Part of a small language model's weights: width 576.
Each number is 128 + 24 x the weight over its row's rms, rounded and kept within 0 to 255. Layers, rows and columns count from 0. The size above them is the row's rms in percent of the matrix's.

# layer 4 attention output, 576x576, rms 0.414, rows 553-575, columns 0-63
size [ 99 101  95 101 104  94 101 103  98 101  99  97 104 112 102  95  95 102  99  98  99  94 104]
[[174 143 130 165  87 139 154 162 114 151 108 155 121 155 144 106 124 112 101 146 122 123 114 146 118 156 137 138 118 103 183 125 109 131  99 132 157 164 156 102 126 116 117 159 114 146  99 133 122 124 163 103  98 126 125  99 100 144 114 119 132 113 162 154]
 [106 107 139  98 139 103 117 118  95 130 165 112 142 120 122 125 117 165 139  99 140 108 172 109 168 160 148  95 135 166 134 112 138 154 132 143 115 128 166 145 116 111 115 129 126  87 102 146 134 131 119 129 139 140 176 127  85 123 101 135 161  92 101 117]
 [127 171 158  94 118 116 154 135 114 130 117 110 134 131 108 118 124 156 148  75 141 121 148 167 165 142 106 133 134 111 166 142 141 146 142 136 138 113 103 117 158 146 157 122  67 116 129 111 110 152 116 115 154 110 112 120 142 103 128 139 108 133 118 119]
 [124  91 135 149 171 106 118 101 169 185 135 148 120 127 109 137 118 164 128 131  94 152 130 113 119 119 139 133 120 138 140 139 167 106 100 112 115 139 152 123 109 107 125  56 106 108 125 153 157 126 139 125 154 137  88 144 151 124 135 141 145 128 149 103]
 [123 135 125  98 116 118 136 112 124 144 168 122 143 107 173 117 145 165 158 150 101 129 150 123 105 168 138 128 107 133  73 117 116 140 143 131 143 109 123 140 110 116 137 129 131 132 117 148 156 162  97 109 114 137 116 121 127 148 127 129 172 131 143 142]
 [134 150 137  88 124 101 126 155 124 104  96 165 118 163 149 140 123  99 116  91  92 129 115 106 114 151 144 114 135 112  87 128 113 142 116 179 151 150 108 100  99  95 125 123 132 136 120 117  96 127 127 125 140 146  99 122 136 135 107 119 141 142 125 135]
 [143 111 106 106 125 147 162 115 146 136 139 144  96  99 120 128 106 166 115 114  97 108 139 125 116 113 107 134 132 106 150 115 123 171  78 129 138 131 143 144 140 126 123 103 117 139 170  95 100  86 163 137  90 129 168 146 109 126 131 144 132 115 130 112]
 [137 151  80 137 124 140 141 155  39 132 113 178 156 140 143 179 135 129 120 111 136 144 147 141 164  89 106 148 113 142 107 133 185 109 160 156 139 140 135  99 132 138 114 130  95 123 132 180 163 120 139 198 123 137 159 106 137 122 145 149 118  85 147 148]
 [150 115 173 116 113 112 135 124 103  87 137 123 129 115 114 125 136 120 152  91 132 145 174 160 148 141 127 133 131 122 118 140 140 147 128 102 161 139 108 109 114 121 161 138  84 109 107 163 133 108 101 160 139 125 127 144 141 106 138 117 117 118 131 142]
 [140 139 119 133 156 138 170 154 131 149  99 110  87  90  59 105  92 119 174 100  92 118 138 139 131  79 159 155 112 122 135 169 144 102 150 127 117 111 126 158 117 131 141 148 150 118 104 132 181 108  90 163 174 119 130 157 169 136  87 126 150  99 147 142]
 [101 138 127 118 152 127 172  96 116 128 103 141 106 125 105 139 114 122 104 112 127 109 179 137 169 149 131 145 102 124 125 151 118 115 120 162 146  82 139 148 143 145 128 110 116 122 143 130  87 112 170 134 131 130 153 163 118 149 169 162 149 167 106 113]
 [160 118 155 116 166 124 113 110 143 152 128 127 131 153 130  98 131 107 105 136 139 132  94 133 120 130 133 139 155 118 123 153 137 145 170 116 139 102 137 144 114 150 138 111 144 143 173 100 149 122  53 124 149 129 122 177  99 132 100 123 157 141 114 133]
 [173 107 112 127 104 133 137 138 147 105 159 131 161  94 147 106  90 141 134 134 156 123 109 113 132 129 116 139 164 116 156 127 127 147  99 105 136  83 150 126 145 127 147 123  95 115 145  92 133 157 116 141 131 122 119 167 139 145 102  73 154 112 112 100]
 [168 131 132 159 119 104 153  91 125 119 130  91 125 130 126 130 119 108 116  94 166 149 102 121 111 153 144 120 132 125 164 143 132  99 147  93 130 164 137  88 184 145 149  69 117 159 141 119 114  90 142 159  97 117 146 135  68 122 120 104 136  88 142 114]
 [ 91 102 106 118 138 120 129 112 110 169 135 145  94 130 131 125 130 108 135 151 149 117 149 111 127  97 121 141 130 132 124 130 107 136 142 128 133 133 144 135  96 110 118 142 144 107 126 154 100 128 110  91 119 116 115 116 137 189 142 100 103  76 115 127]
 [140 150 132 129 146 159 132 138 158 142 119 160 130 134 141 166 126 132 150 136 181 133 122 142 113 105 130 157 146 113 109 148 107  93 124 129 119 142 111 117 115 104 166 106 137 139 109 132 151 115 167 109 145 159 124 151 183 135 126 147 122 131 174 162]
 [145 104 133  99  99 118 129 126 152 125 173 122 149 167 114  93 162 155 116 129 151 132  78 111 134 148 123 109 123 138 122 114 124 130 129 139 126 134  86 143  84 151 110  94 178 175 145 128 123 140  94 109 139 116 104  92  94 123 131 121 118 127 146 118]
 [130 152 129 118 135 157 168 129 153 122 169  97 106 117 101 108 149  94 160  91 154 129 160 151 170  94 139 153 118 162 150 154 125 176 111 133 108 131 133 151  95 166 149 139 129 115 118 132 110 177 122 113 179 133 132  59 122 149 155 176 110 161 104 142]
 [115 156 125 105 124 131 118 106 117 106 119 184 104 101 136 123  97 123 122 162 129 142 115 150 114 132 104 144 125 118  96 124 108 146 139 115 113  83 109 145 147 133 117 132 112  88 129 150  88 155 161 107 168 165 145 131 136  88 112 116 173 115 118 152]
 [141 106  81 115 137  98 139 148 106 178 100 104 105 131 154 176 130 133 133 162 129 132 154 149 133 140 111 104 146 114 156 173 104 154 124  97 130 102  97 139 123 110 145 120 113 119 119  87 114 159 143 136 138 162 113 104 133 127 126 104 116 136  98 128]
 [134 123 133 165 132 122 144 118 118 173 108 111 105 103 129 157 129 121 131  96 148 124  85 148 133 141 100 166 174 113 126 141 128  95 115 109 108 125 136 131 105 129 115 142 121 170 131 138 122 141 150  94 130 123 134 100 155 110 121 151 170 116  81 107]
 [165 119 144 149 110 106 110 125 110 108 126 105 123 155 136 119 129 151 127 100 117 122  96 140 119 151 129 149  89 127 119 146 138  97 161 105 121 151 146 173 120 163 141 149 130  77  95 143  97 115  76 103  67 145 107 138 126 122 133 143 148 134  89 135]
 [132 134 104 156 154 111 112 137 117 160 132 120 158 125  84 152 104 152 170 156 163 100 113 176 107 145 130 135 123 121 144 122 104 141  94 135 112 119 127 120 105 184 110 188 106 104 123 180 104 151 123  76 147 141 123 131 120 132 149 138 122 147 194 131]]